Weights of a small transformer language model: width 64, 4 heads of 32.
Each number is 128 + 24 x the weight over its row's rms, rounded and kept within 0 to 255. Layers, rows and columns count from 0. Numbers have three digits each. The size before them is the row's rms in percent of the matrix's.

# layer 10 attention value, 128x64, rms 0.0695, rows 36-95, columns 0-63
085:163176156137136138171148139154127136122059118112109114133087117128119109147130106089104096144167107110086161099127119096122169133113135165153152140093127124115107108129129086129122123121159120
093:104128103121117083168126138130107117159093116131131119115094093169153149107098134143106118122095102134134137162103140141145106068167127080158077165117115122098118095147120159128136132128122135
090:107140127149131086124164087121108139142103147137155140112114101137103179082099136118127115136165120095139148128111165138153142129112137157125152150125147145188092123133152149111125145120190166
091:140134146178148140125151075141150140110118127124126115129119152107146123112170155134098134134161082155143112161083142136108100101129103152167145143128128141123117126165112116196081149125160127
082:115144121121135126151159108099115121123092118077149139147094172130140102133081114142210152142107126111112155109137140142136151120108132166118085107127134135157153114093146096155136139096152147
083:135120134121097166096115135118149145115111140062110135113128117138134129141139123169083089137099135136106161180112152100152160132143145096091109132121110100142109137152157107086140168118164107
092:094138100091092111154076117096118147111155123077113153119127126117151114115108107182140131164122119178149132129121117101117141093125091107125096091138105134112130148135170094135134127132142084
091:114104134172103145106131118164144175124142120145123112160143085143124156140130115117106139112150158128160122106107095081121153097147099140115131155119130131133147126074157150080187161141149133
088:121143148076083142116145114105139154164166161129144100107099102096140095168166116160111122139117164136101124106143104093132154128150168126121133123149124120155125112111159097152132084137161105
088:127133094131136080115097093153133146092131128091131107090084126165110142107116134122126094075132114107107148127132108167122153124108177135190142114132142132113129109128112142161106166122128092
075:177133115106175137118119108071108124130101144182114142134096088104145157139128138159123114153159117142122147116109138151152156137082148112109111182106114116155124153087121109111124137146109151
094:153140141108095124165100144174128115146112146077140137129139096161130144156150148087131134178126158123142143155085107112127140108157138106176118086094136151171104098130144116136098145136115128
092:147185132102152136157098119089130123170127139134142109146138177101158106139132161135108127157101102119129157123134106144127143070145077131105138114153112168139138141135140102117165131114080113
084:158121156139129112103107195140126183186138148150113160145123145104148131115115094101070116102143123164122122137136139128122119107110151099111106091116156118119141101138120080117111135155103119
086:119151119123086078135107136115135155120105114067137140141109102151093147130148167130120113111124138160144172117114190112131143122083113089136127107164106130066134139132131152154135110134131120
093:188135104163152129101110121109050140115100126151146146158116137138092110162108145063108168163150097132120110120124156115111114122109132091144145138139138110114125137148120131142112105117106119
099:151109113139111111145127118125118109138140138144084128139129094069117113143089142095149096161112126098172114123167087152148127099143087090134084100122106143132070144099124127111130115107108133
079:122147115132159118109134125169152092132106123148124188108117144140077123090147132104095125135133091154113178077119125099151096119122112138108126125107153154175149106104148110123112107097139156
082:121160122146100147155128100131139156142151146111160124158150096134113129153128103156132119144088137152124116156105122105144117165206155181165138130148117130100120151114143132081152151116097109
089:084099110134161118115141173162123128154145134139110114152128106156086147127128145156111084056135116172153108129098104125151162142113076127123124145125121133102136136117131139119099094134093100
088:080119125155159135118120100137089092139175120143145123125152101131100097163106171175163100123088126136148155100158133098102127136149115109150139122074101147125138131116153151154121137122127096
078:153142119150149126169130079112162137131076122175156104109077156132148084133154118114110080122150149127096115118105131128111100123118139102118092164130141165128140129105104140141161153135107149
084:080118118083118148105123115111147130184138096095139100117144119116120128080105144144125106134132134146108139118105130119145137111178111109106092101122161070087089133112121165111157110147143149
084:110137168170105085132126165151141109144110145125128131127120138114086150119108108180115137113076132144157131136123086129150141125126180116162118087100092147124139113165171135118174138132145126
073:123164141097130130092093156125125129122123160135090116151138128125170109123113097161143130144113102134150138118122147096164149122134140176205118084130106093104121100154165134118092124154127110
089:148134136132173133101146098144101075157096088094124137134126140127189142149122159139144169132101111116115116112138147136098123098120129138137135088079176143155118140118125167141104166114139143
076:149160156085128149137175121126125160079128123138122138148167104129147142130157101119112167115139136154143124168139132096087157137151113109132145090160099145110110153134176131167139100161157114
083:122110158119095130103118134123134156098159139129135149147135182189105114148120126102181098147100120115105138168146134164160095094121135175144118108129095111124124092147112140130121160101098132
122:145137160111106122146172186129098112144140122121106099136137136128097149127145122072148131162161139134183081133120116145142140118146133141133096101149157145131081178097123114123131112137169145
129:116166132178163125098135123094096121142144139106188108175115122154142122135103175169077125158128128117140124147098143119126115127137151176142127149142094097150142155142132155136127146117103152
142:114158126166111125085111103108128131139115143168154151124180096101149101132128140097135079110099119139122085127147171135149155120155129088136106128104091167105118145104131165131173126125132142
151:119162132153126133070152096117104122138135126124133126125097097117138114156156135139158183168172111101152142117111122134112150136105068117132122121063117153140140119115113161161133104135090125
157:131120142080125096083174115149172123147106118140106106136145152163079172121139136112099114137099120128150145171142123144143152093128113130113122145107112160146122085136171110092122161117102138
131:079156131142146100153132128156121164118139161137128104163152147112095112109134129107095123129151113102165083118103185158137129155152159132129139122139097107127203110156146147137135131147109127
112:181145157163155170130138125138047129140128117109118133100119134124165113118103159160163099100101130099125089109130121150111121117142150089130128128104114142143109128141127154104179103144133106
125:167104158131128130115124141137109134131174128082104116151143116139164135142127171113111123145088151142147088117151170116162108111104154126144178117120085162110107158133141141132106149075096136
125:107125156128126144149119128141120120149098093160146112120090097134134097137154126104116111126131094167102131150096090100146137086103090134134090124104137101162142118112094116129191120135111186
133:143119157125112082170158123109110119200125124133107167128096104126157168104100134135131123106149151128134165147137072094108152115157109088137098115127160156114137123152139111153148125137122142
122:101115153137161100181102174128108093126108100134140171143137124109154107101152126101094158108105123154134153143134100152076127131090166132114148161104134115091145112092167125123132129136134116
135:132102111131126113111145163128111093146155127132114122132123123117073124110059115166145131149085104166147066157120157113125149119111176122108140106119150125125117187130113142147137156122138125
126:109092107144126136077131151170143147136130124140120129141134115127195122137108130093172142138162149110092109137137107154164173083152136106076126127127122151162113162170123116118134118117134150
141:149127148142139105138123091152091087104159140144166190104140141131136135162124119099135100130145129105176116139166177119127092137158145120142117063132105121128123136105117147128097126101127099
131:151122119095156133134132136130182161096171121128174134115131164161155109143107117133137096133113120150134168133123139154111095098150134111122130172164155088165175148123092112093106114123122115
127:196119159174137103106118141102152116144118150094120155110114139093120132137106105121117137137168170119128157116174102102164148091164166114088118104128113130137120142136121115105156136104132160
139:136153110121133114117130102157117140181052096107078106140123123135114147114086105161131097151134102117168137136128151102133137141116137105144128114162141128130122162108176143120179155141115104
139:172128135156139137147127169153096168122102142134145129148094105152141139157135115172110150139125108115139185162143140085108130105131167138152158094088121146121076136167108142126149141110114129
144:145138150124115160111153086130130131148116101156150121146112187129152123112141111141143103170094149143109107122143124135127129130139152134144119134124138140064112098060162162073160149114116130
117:102149128131144142162085108150111125127119111135139139092137200156148150150110136109119135152128088106118153104146180065123170099102132107125131101115151145146112089142135158149112109117122131
128:150088138128146117134114106159137095123084141146094105143123102127162142148110133134099136091145143081118128077093128117100157094118087136133132144122120150140079091140128156129134071134090123
135:149108151105169092138132129090122102162104132158110086143129105116124158127148119127156131168153107153168133129105151132114083156135094136069142141144109131156148146134123111089124142105137182
110:114129119146132107103077139124102166124149130131117119117130142138154130099128138192129073137171076168137138093109110164117106085162170120135128107102145172141156134120133122115139116146135117
144:134149119126120085132131176098163147166100119113150075143103156105112123151155115199090133152123113121099154119112084113105110145111120146156131118120086118096163123115119137138115136152125144
139:141147109128092114158104081145113168142138133134135126116132108130092130157134160142107125115117102109141138146148134145118117100092098092089158123117194106156077144116106140140171157137157095
115:077148184153151133161126140136069140137151153157108176160144085133103135109122135113119123124146125103108144124162102126166154113169093114123140146155134107092129105163143152113131126125147133
116:152119127089116122130151146148158081097116127120161144155156106141136105137102094107124128164127144119117120177159140133079100150160098135167149136072147143119139101094156133143154116141161104
125:159156155148127178146155076110125154137137129125142134146099146108144134103156133112104164126140152136135109102154085120108160123107120170133143148135119108098107123154171140172127143134197108
151:158124099139106122171134106149150138086102129159093107125137085113102125135170145133089111124130120085121112101136130085145149151161140093120106124146141137138141093109047116135126135119137150
135:145113145138136105116057122145095156150137114079097140136160134121089161122082124098089158128104132142138113127152107097133134109146128117139159093133093130092107125134137114124060130114112131
132:137126134085170136139152123123127116158149151147131048142123131121155119109144158178115108110121173145130136149133128144157115165111151114120150151164113138137076137109118153184121162134133120
141:190095093103158113068131118120150106151122150150139103126131096126117170149123130110131109114115124118105153157156124088109096154128106130092148115107163117121160127188152149120117129132124100
# layer 10 attention output (transposed), 128x64, rms 0.0909, rows 36-95, columns 0-63
088:122137129078137155140173142149129102131202155136109153128142099124103117123109156165117100094116116166122103145140119144122103103143176138082127114146133126101119096097140105126151137118118082
090:108115131100137111152130175122140133084180135089131100093171153110122153137130166129132119096127158107145126122115121116144168127147161110121154117095138087153163172083144131093105141144124143
085:108116143080150149127154158113157119117139091145147143121131137162114108124148110104172138158084109127083172106127087120093116104147152116154145084126162146147145138137108164134166119109109097
096:130149181111119149121134145159155133145135165136102156118115113119175124130094164109127140166157110142136162137088157075111105091097118117111132130150152146114162140116160088111158137087116136
070:111149094144163125133132092154128132115155158119113136116135114096071103155131102124086109123131111168151108108154122149141113159124170171153151109132187142088111120118107081115139137114129152
070:101123126151145115160118097088120108112112114116151136184101130131121113108117140091127103155102137132134061182109106105153116116112145140118134096102145090165134106164131115175111113122104104
091:141116124180142131132090113115111094153117146126129125140130134104105138149131139134121083117162094116139114154157142135135139130115127137174123147122147140078161073099072112094091127159137179
084:154122105118110125109160093157127088069114175147121156128112159114148092109159147123104120144086131116109142120125118153129155134112117087114134126127120141170141119144084160163073120134161113
081:125110125159151151181102129117101103087119085131140100131076107145127147105133129155115139158147113166125117149138132141205149083138108117110114145148143147122157160138108112145127143092109111
086:129096135113133105134144159104106119096134088135096175137140101121121130127099152175097095130103140124162101092128099089102123134144101080090111100112135118140111096170145148172134107116141140
066:121091149131112165127183102105089129125126116085145115181149148121116103146100085092125135094140113139109106151143109148127143113154134146165152101165127132125095138142129123107153113189130113
079:113131132148085171113110146089162110127106084160112114129110128144110131161142160191111113107159160109149131098133152089130160117107149110136109173149151119144103157130138138176128136147134115
084:132134147152153113154142138100138116110164166117106114119104102149121155108108114130125113134159112163081120160145124092144121162117136122113082120112112090100156066131119106064131131171123136
070:156125134141087126119149091122127079127126142123092129156144132141099123143140144153185115134182128107089119147109140121109142132133118145160116153105116108130131193093186147137134097120140166
071:105121170171134150148080177116149083142122167111103125143099153114178134154153162128146113139123155147114124144142110113085144123156089169109151121160145130131116151129139108163105129147122124
083:152132175151111145143177129156162150148133134095070119113135159146202137146103140129145114065126133144128128103152147122148132132153140124107089131160132124123131111101160132112118158153134127
094:098130118107149156093127165121122086119114161149172146132169152136107137159119123144108176084133115149134126136156134104106126109098108112121120173120119117081115120096110118120163147185159113
086:112116103115064107100132102133142147107132140119113113128109075124144158145126158143154124081126108134107152136109126145055150161133167149118146130116137148126098148116124109135106112063113115
087:111141135066167065119125119125136137131130079131158140140112129153126139089137137169131137159110152120113118137150131139176128114097128060110150153117134113149151086115106143131093133121160135
084:113145147095104088135116147092128122081146126112160148153118130150130118121166128094139083148114163082125153146121146143091141130141082139119112106109136116116131138122167149150079104144131187
080:112113114108151134160104138142151154117119150110120097095091150114135146151138152095109141128119138158175164109126128159106110119077111116082131121130111200124122107134107137148130114164169168
078:120115105113121152115147133159114127118185164108145134130135116129124148158134121136115157124148132120124100107064120120161157133148159130083149134114109082163159134174137120072150118080109141
071:128114105175134089142130149120138130094174077143130076133117144163081155128129148119108152168096138119147110151125159139126131108140159118133171176100112138118141094113099111107104109150121129
070:140138128126130108125121154098133158107134141130164129126111167118088197096136155116140101152163148114121106136165152105137140156137064084121112119118162122082144130113127170121129128096104113
075:140105170100133081124151128112116143159119092123129110128157126125093102111090128136144120131156127124145130146136137176086128113128187080128107120174136105065131128111111112130162116157111104
085:140141141155087085143154131149185174141145143155113150108130130137085092140090122096138136122148129175142159081134113148114128149108125132122141100119111070077139111134117106135148119122121119
063:163133171148165117133150140146115117121093117148137101153130103180142112110142117092161092160150110157136119136145137149110123154141112139111130166189100171115100109095132115108097130157096113
087:100103108097173115174111100125108153114061122130128146126140122164154103095124122157108143114128153097143106075115107128134085146119158083147122126145154105126131159156138113107134096135112147
126:146110136112185140170136132121112112152134097143160140137076171147091159133130117089120114166116115164152098099116150125113083133129158126147118134114154103117107101144094118140134102139128074
127:138124147149117161141135131136122091135140099153162146142170076138111125114150117138104179142102094087105160158161083102104169136118123143181139151148125135138116154107139129145128164152113142
156:169130139108130115109115144159108173135116135129125150172082120124136118116095136109125084155123137097146125134132078123113131159138103165166149142110106135116135153138070169131124113172164164
155:148086087118126122139119160129113136149158091118136125139147120106128138095163078117122155106152142077172099138151135115058170134114127114094116119142145124143114136115147153130110173137100149
153:125115175133133121079160111122121146119135139121162093128117103132101116117132126150151126115163122131148101164097139150123135168061171098161097148084104108128156089119114140139132120127145085
125:124161101102148164151149124133164151120144114154124120152159116153158152111116117124133100141112100095173136058114169093161146117105135153140145170112113113133117166107119171147113124145146112
124:134132113167145169123086137134112144123107111138108112131093161168130119114104137127162147133146136115123144123117110111115112156156129133110135136175146124184096173151090130083195132143092131
130:170126149106130162096145142141106155156126120143148114106100090130114117120125123134120121163137127138065128159137108142088101113082131095118160184157137153148135126078084112121138145131138159
124:159112127126135117162124101141141104159131127146140140161129144107113118158121147152117141148119139086113142192123120120126107190079105158148091090120142077164138109149165137123133100108142150
154:143087131162139122129143091134143136146143085076115150149111132161122157114161166149111105137110146147138133187103121120111099183168177140126113105146130150117128105137133132144123085130096118
132:059122117139144135138103112139137112138099148149109124162126108112142105162143140154129140123122120146115159131062117110138136153120115151069148106133119182140098167110117159151135118107105082
137:130138144132167101116143098122081104103130138161148184136109146152116107112085117108087134140091135120120110127173119135147148118114150120133101153150179165109140121135092077140090128152138112
120:157121113102136092071098125123134133114115154115138130158118139123143081072150133120136137142106148151112098172122146130113127100106107137143070128161091095144120155171136129107157158100150134
147:100129127127130135133143115125105155128150078151149094132120104153139115142164096125121098122151112128152111112115129098144104175218077102113149145117152127127114112122109140157107124167102150
145:096124130102095098119152156126123138158119098126112103123139097127129078169163165131151123115124178118087178124170135085157117091141105095119112105140098104150133117105143099125128101132129110
126:135149149150165108138176121136147193162114169095126140122143142142092092103162112110143110123106129146097142147114106164120088136175141123151121114156113101114131114163103103116098123162129139
146:110131151182121155101115086123148140127122115128178149165099143126133119123139111117101154113140123126159136089139144146142144141102184129126129117122080100121131159150120085078113096173098135
141:097112113165167133128130085139160111112104117153184148092125106133084092115144132127135173139103109134106139130109094157140126182154108104112136133110132123141142102146125124088129168140109174
147:155149171129132106110110144141101088135094129150161141127128122129113158155088132114161145099171120142137114129112095148118113160127149146102202099065121089130120119094110127141145115137123127
109:121093131135091130092114131116125113105142136178156117079126178118148127137135179134139116130135084143136129147104144135173133155143089136120127132141141102142130119106166148123111130173129202
135:103131114143129167107118138101180119102146156101147081097093114110129152111100129136128140120127124115140096179089137131091153126128126133124124137129112103168112136131178125119182171122121177
144:145161163078144156149141099109147135131129131128122109165105086096123146155140085126130122137134094122127165133121134136076129127093173073106083121158141104096103146142150129138109109138109146
108:118123123138132122120097107154119134159098080115115133097128125106145135107136132134151152089090149101111168092137128176145116137128151148151102165121121137185115183086083115119131086132133116
144:105136109144123150174133124122144108132106117114100154095172122122101140132149133142121160104121115099131170102171135126071174142101175126155154124105082122127171109093140136144116111106144152
152:138127118216098078129113112124124122133136119132130108163096141154081092166114155130151150120122155127169118091134106123139113103080109136120107127138183136112148131137151140135131130156125138
121:142099093113126127146121109149181127098136109109133111141146133132123136133124190131131100157099104109118103116110124102174109137134127192153133123186106124065126148137126179136120131118119135
127:057123173097162109119151158128132100123148111088145135159112125099129130157135124138137110067155156156116110136132133106127154147164100102112131114134095159154130090115136145147129144097156110
129:176136108145117097156097134120162126154130148113116110110156117114094158088121121121122131134139102143171128168110122152121105102167120150092171131127156117097082104073142158121110150111111102
152:151143113125143090187173127141183132118117129104134110082094152134149112114090132102134107132121131112148134102128112102133135153130126088157116134063155094155136121169129118115144109092116145
130:111128114163161153114118090129127169135129139133141135072120154142097132085165121139131109164135103148098127118131143179160126107124134118123155167151124159099144110114100141137117088183117167
117:151144167176139164113120122121151123109104122149114094103094119140154115110090123126143119137129111134128126139154085134091112085092166112093143139111155153128135139127107069132155143072113096
153:132182163154110128139136104127129140081129131063146121163102090101133109128117127170150108093147110149130118126144106152116176118143134090134098102146110157125132113147155127135068138106121136
# layer 10 attention query, 128x64, rms 0.0762, rows 64-110, columns 0-63
160:130122124143151142136112124164121123151094127074116126105137122112131101135145163135109110083111153103218119158138130149112135158154128124124121132089145139123130097125139079139107115191130136
060:129140123143140158150105136151136122155102160099122126108127174084180103149099152145112126130111171143155123137141126170139157143161143112186094140093159114152157140127109105115143151162101125
058:096154084102115161106139172126138104140133155134116161139165135100176119105101084118126105129145149088149097127129161124142174134159115136135112132161094118171122164151138136135161131122098147
111:153149132115092134111129144083137129128153120170158128142119136124120138117084086112122113156147100137059133135125123088127130102085109141128128129154075112112114163126113170115136140066122137
109:144130134117079116132118141060143134110144136170155110138134121101112142117089106127121134149136109161055153123106118093136137094100138127116118112127095130118131143121153172134136139060111133
061:128128132099106140106149141148091114162139095146139124119148156148135139112135119132124112101137147174101125154164104153091114163176169102103131118161111185173128100149139165131132119105166125
089:114099130116166147138131139164103117145074121064133124102153114165143092130139161135127130114114153111166102136145138157124146161173125137119136141138145101126140126145093087137133124201131130
080:107094113144141098162067108127119096078103156113103099154122107122123125123134159115129094102097120106190114126126142152134130152138122158121129104106135089124137140126175103133125129185109129
123:166126140125088131121161140091142132104131082149168114112121155124120138099090095094113122144122100149050137134115121097119125143103133142117132142155087123105123120149120181125124137075139124
072:128175112058139133151137169118129103127163140138144153161143121152138119122142145093113129119071158144090104151121133061109114145106137170162138137110123114118131152152156137126111144129116148
095:130124163125089159108149142080147156167164135167157106114128133162107170121134092157130125176140111136070142142110153129118132087096164097140127116159115147135135113122137130142121138086135115
123:093130103153163132132102113180101119131108163093095141128133119136140090155149160120135135125140152107211118114145125166133119143168115135136144116127150107130130144126113081133146125183144149
104:143129088141138150115123077165115095151109136099104115114118126145115101138114130138102121138115154096138080158110170166114140122149146149138122125109151128155122142124112115133138054189153157
086:106146109150102121104087151105088124109154131140163119176146164156132114110122090145139114120133124158133103153080161123167123130124145130137112070124130104108161147108109112179124154092110131
092:140109103112083145086112146100098109112178122143144123147140142153111167154119107124109139110132164144147128150114066149145138119104132137105127164141119170117111146126152157135128155098131196
086:129161105124130160115140130092148080128151171121133109122153148127135108160147162184154124153119111130127138169096088096141117147145075118091132141093131169108143144137144141148128128098102095
089:111069105159114144106136116113098137132170149108105096115139124203112147117134118144134123126090163150105131135148103128106111087140092111156144135165157100128142123115123157119154101112143084
084:127147158124111161063112132127145129118104124118153155090125123103139142116135142181117187105133148131144140150141137129125171188136138107141145132111086161142122161117123126126097123155102079
092:107094141132140113141120151110122144119115102088169127137123159111127124178142147136156068168132132145125092184171102125114097157098125110150128128111123137083130151131174125155123136141157156
082:168114159121124133132133151099091144125096166139114119131119098115140135122108138146073098135121150151120133163157131143160121181113078110116107106166154143103072097151126107157139127160139110
101:107101119098107151108153120104134126148148140155139141145111130149125104146121121140131075165122130131050121126134153096171141140115136107122115139152127137165152143106099184155139122067121153
094:085149115104123085140204131166145109104163133140106101120108170132152146127158138166139125136120131114126121112112149127168151156131150118134087138117128122120154101149127131171120132181114091
100:167128102140144104106126152147146114120113161109113107099121107155116118161155142134122102168082127144164104093167138152114139132181136140081093157104179121119145121112120096117094158136120121
084:108136128127157103155135130148107072120118134162126116068164123164142101119150141129111138135161142112133154113087161097130154106110158106110138100110131139090075149147158142179109133108131137
087:111111111131105101124132149092139152168102121153162147131112121131133113109085121133172222151145137166091101117115115122143133090106127106097127155125102120133137121084113138132099127138147107
107:167143114129108096126147106135139114151151102160121135168114122139113142117132093099125125145167074121076159119108122094095110138151160138117135140128092144093108188160117150144118142104101097
085:124093185153135142105117124167138107139134151126126179136120124150115143167141186132113139104112131098147147140119190132155084135157112134142115085154137131118147114108082090116118115151128115
080:100143107108178087140107117160109179119135138130121124148163144125101142144120149145121136110089160134111134126146142160097153117144147117142142131167109114159090120096125104144123125114210153
092:135148140099135105117094110111109128106125093122150123138152147072123099117122163124126127168116146111095129157140118142138065079120134165086152105145143105139130140100131184104129150111146092
091:084112123111156155127144092140116136172118197099129166113112127156128107142089100136110129114119133103136153144136128121130149132087121150127116115164099141150117131204155145140112135118084129
085:131102100126143098167134128116131132151133123081111150094127154124134133117162148161129133109147097119175146118080175131147100157141125131097121119141141096132067148114126105083126098176104114
085:156159095159135098101146109128140168128138126148178156129119146122153123093172144113161124130107136196125140098087121064149108155124129108117099158120104127115110108114123113111107107117114129
069:122143115181124162106153111139100130117142132118092120173151140116087166165135116136130134101153106095156152109165149188109099126133100149137114125107141122100103178103154145137149110155131122
084:147170127124110124173093176118092166120132109134142166155112100159134163097157160160136131129163116117149116133132111112111141128137098137135120087151085130151099130113118095112132112128192139
073:107151116122122117134182050117163097104107147116088115142160124114122137108136135130136121141061095119120119147165115109121101159149137115128176172136132130101107102148122149144116118121114111
105:142149112186131136173116123129064133080110130135121115139178134093079155137102113123127169126175110111151114129155156146134129130139102155129126139126133149102139189115136120112154134146136142
112:126087146093117127152195118109106119095117169143142118159140142141128160108092152138118159104126055110089133126137138117121128138114138085141152095145128153128118115116155120088148105162127137
091:114122144132141116102169152109197129165114116132177174113123134152139105137100108140097157116105127148082123160112105085123141140094127099138170098144145138131131115094098137115130132089138106
098:113138151155143123104134095127118116105147066130156162158094136124114152162120089144080094147149183153151120108093111114143109096135129133087125161090145138129123131140110122162120118107147157
106:113114127079141116068109148098136165166111148131121125095124127119168117121185139115125112128122156128139182120148115124114151157080140118094119085128122138130149100136113141133136106093135077
088:166106135132103117146106084112144077158145119098132134123127148098112138107124140078136132105155090136120137111147126131104165151115103126156108133114074138121161176156096108127144125169081142
102:110125147136112127098156119060153125167169096103143137133120130132110170139134126105104081115138179107122151122085133121137142134117121114132175132110156126136166114130135158183150119088142140
114:112140099157148099109154123109122137109171066154144115164133111128136144129131110155118113106133156129126111126033148120150158146142108112131102109072128142116121119126138133164113110095133130
101:125103188096155171132148100130166105145165104134170133140128134147124133114140095154111116125144164127115141135130136126117115071094130073127173146171134114131150135119120164137148090104128128
091:142119121154108071105182097111136148151098092115141137113140140074116081131112107142119114117134154108161135120085124134156095146117124113093101140084112169134084140123115144137129131167120120
093:128157105126134109099128118092104108081119155145114164178148119128151136151134110116117110131202122137160134134142114109111134122126144137086143130141114126110084106123185118155099163169102135
088:135130125104108123132131156108096136133136115167114135110193137141136149124114151154153119186129139149141143097139133156104123143124098109138183121171158169151136103094161149116081102148154113
# layer 10 attention key, 128x64, rms 0.0743, rows 64-110, columns 0-63
078:111134137156153116109134130141138136122128131095133130107133117097087148126146162117117154097104094131149102153157101163104087145156121129072167129105090118094106086096157117102099117146133177
151:112101100133161143134138116166130145147131150103123149082117122122147126154123174117103144132103124128200100115165132159125153144150143140120150136093134123139144135129141073112135143189121179
074:130155113157132134154105086204147123135096154075094131138152088143137148100131129136135132155155138120155120103109133109116140134120154129141084133128196157133138176120155115130140125140122127
103:143127126106113122142144124116097109107140096184113099150143134153138123086119087127150110134141107085098164079119142104131174129095128118167106138148158121132131129151106145159133124109080079
101:137132131114111100140106089109118122097137107133081105127160124145132140073129089138106140120156108084093149094128153104138139120107120091163098120115162124119133135146108138121127130103070066
069:099092165123125141138141123142155118129122096091132143073083122103093141164132163112072115118167089144129131146152114084122148144139113102133157166131109135163136098157150116115116139121131157
107:110129133140163149106134160129159150150125125142144143093093116083119105175144168123085122125117119158152125184157096150121111150169111157141138131142088128134139107145147130104114167147165161
090:157179173129141129153136142115166121138104143123136148130126158193154174135144122131154147139132141102147126128140125143125122129110153148084124083185103133159113143143132158112121156106154081
086:146139122115114111127099108110148108115103080123137107156126126077134144101133087137161096073094104113130118093104106083106138117087106127129102091092110111140089124161107137119121116103126094
106:113087099146144156119131124151123135138144150103152148064108119124127107194136151110090146142110119162143095162135123139115124170134102117101164109103122132128126124178153124131129123140171174
122:085124126143134161131148131137115110127138135108123156112107118129106131171127189120100107114123120126180080162151127161113138120144120133124155146097116123106158110112174068122116122173146170
111:136107110124147150120133155157152163125124160119164153107093131099134118164143167118116148122119131175164110172151112134107109134138096134123153151093111149126117141158159106140139132166168196
116:129149170121181139136155125132102109113147125137137119170127167139110153121107095166123125138154135079102180127103146111126132116091124103183116174143174112140138144155135138167135132131128101
088:147134136102138108124100122148136109145106134135103156127127134136102131090146116120130159101146143077117136104085127165136102141152165087090062152120168105174121089127127155163126113152117121
084:132153107115129138139081111130106140129135123055102108112136135147115134153130103135060128108135132103152131155102109145094162127119080130123127115137168146146138147118148122176140096104111177
093:122092146150110148147120114170127172084123116130118137143109124160101160122110114128065079121114119178128097163099145115137131157153168149090143119092157116129117135135107148150151138119101119
091:075091119100153144181128128116154151149107116116107103122144102102078161133148143160121129103133145154125106099157103105143133119131141129159168155160158095133128122085100123169109158120122120
082:109113160122115087124121164170106143153151110128112141121169113130139166105139103093121051157145115089117159160136084156141145143087120140137158110103127125141140139134142161136116139134136092
084:127097150153095130130147138121126123084131104141126155188109129165138137158153086122137111139159160100067105090120115117134125091108109145126114123123145160108134155164145153146108097086114149
093:107141162129102130129125149140130126099133138163122165096140153160098119171153116101107154117141154117129164127144089156102120086101128186143146138114086148118087124094105120114138158104157093
107:115097123149155136126128133179147101125118086104131140078115120103102098188114142118099149092112167122163087164151133128111094121140103148166139146108103160139125125117128115143126135163145162
090:133092107148104168120104110173166148099132128127143092147138089140112102109149150137146119185149109135172141122096112099105137149178132105106102111156130128145118092117120137119088156121126094
102:125174131156142140143121140133151108137117124107130091148147114164068109077136103106162110119159154118127150150114173088149166156113133148110113140131160104133149145114089135170116145128134086
095:094151135120101109140096077151145123117134129153163124173123165080142134069137112130090111125127110100142173149109143108134108158132142115118094130106171132126129129159119092126096140114086112
090:103097085166163144102163132120125140115129152114129122095088118145113111089129106159097109124152127177145140123130152170131162146143075117163134105135147141119110121130089123113103113176102151
109:120084090111175101135150116123135131133141110088137139106100136093134104126135159094092134132087136135195145139121103090151145124117144141057143121098108119129145164145134100108124133151133125
080:132125155122127123121085080100137133145141131155098153144143168096108094127141135150123103120138116136086113124093147094160108130069139169139129106161129130127169095095129165173124157134108113
089:153126130086067082159145129108152051137148163144104148135107115136111139138091122108112148112106161126155151116174154135150171155131115126146116114151138140139122137121141142159123132122104157
085:167107155126122132103148152077152147138115126146149136133116121100077125194078137110140126111154108156128123168127132125131104139129110135097134131177119118136070163113104118131161135164151130
085:127118100102097129128149133148123114076157120144127116133146152115126125156163102142108138112134150134114095116084073118117104167093138118189147145115125172155156162127115103124157142167162119
080:133138129134144134120164132120142094118127107170090109150142140113157150120169145083110164119090104148097151107131091159130132125125136071111152129167142121085104125145163144149141117135099075
086:147132140118110088109147127134155142138120148122144134084111125091129090099143143108121160177110133074119102115103148153151113153118127102143127141053133092093126113114120171122109169129108134
078:131149118107136121182127168160103104093179140125105141103105144130101112152133120186075158128145137130126101144120097125156115151125140115115101125133129133072146106122143155124110152116071127
070:159147145181127114124127126088192083127106091090135124129152129150119134130135128132165087133088126146136147122143145138071115118121152190144135112114139121144117129153111124144136107148086152
096:135141111150128140163147137137127061083146116114139131138115104103119109118177130188113114103124122152124141139133108115116149140123101176158061113119098123098150143152117140098121130134088106
099:104120127158109155112158134131141167178091094140122105112108134153116143166116117094126117131119164150132148107126186107110122147110098125129153100128131104101132113088153101174163079105127143
103:119136128152094136136157163191156110158118168143092140137166128145161125142182165098128125136120090118091137143113114146157143156122076144125151103131115111117149149112121145141093133098140107
113:155148156113160128126094144166124141107155116144101155115109116112120095104103132158173164144149146114109119175077118119130145133127120136130089124163107182116115160112140133110130183134087130
146:171126128120162119125111108159098119113155072129131157124099104115157092101135103174127138136153109122140115141156109106158097096160138119116060149130132140079111114140131139128132135153083148
118:124146129148107119125150113137187145128126157112101176118164158165166124129170115120134070153101109089130117136165077155127112159106094140120136128107117120128150127128119140127103119110106079
103:156149134106150108140112149168151098108133117164115059106119110114150114110127124170115144176153133137145112148080118094123182114122138126111110132168072136139125108149114124140119142156117102
117:166122157105130114145104111126136096132136081101126118118106096131168127115145110181153152133154106146141118156116127077155115081168142122132113191143139133106119105157133142131109147144089098
134:144131155121149116129105122141113096121149046156130125135108120099157095113143094154134142143129077103146137120129109102168128110162133146112093147136144138110116114154105158151125146139071087
095:132118101124109159124143162128124130125123170110087084158118157083115183170152150136122151136142105158082101155121164129135101122133117123155127131141105144120122144153157089155090157105103144
091:156139117148139115087146109137090173124082138127110136104099115106100132151120142144145150102144098139150128140113060165127125135111134171091114117113074113164118158139123167109152119150138147
111:103119111169097092081144142095132110160115143129121127116181154131137184114138139101134149123116119120141141109107158121094124128094132149099146101122155162105111121156165107113184106161128150
089:129125077142099101111103147106122105138107114137118133110129147113127128153124130131146083089135128199155108122104142169130123140130106100118172147169119165159151097126179160135106111108142106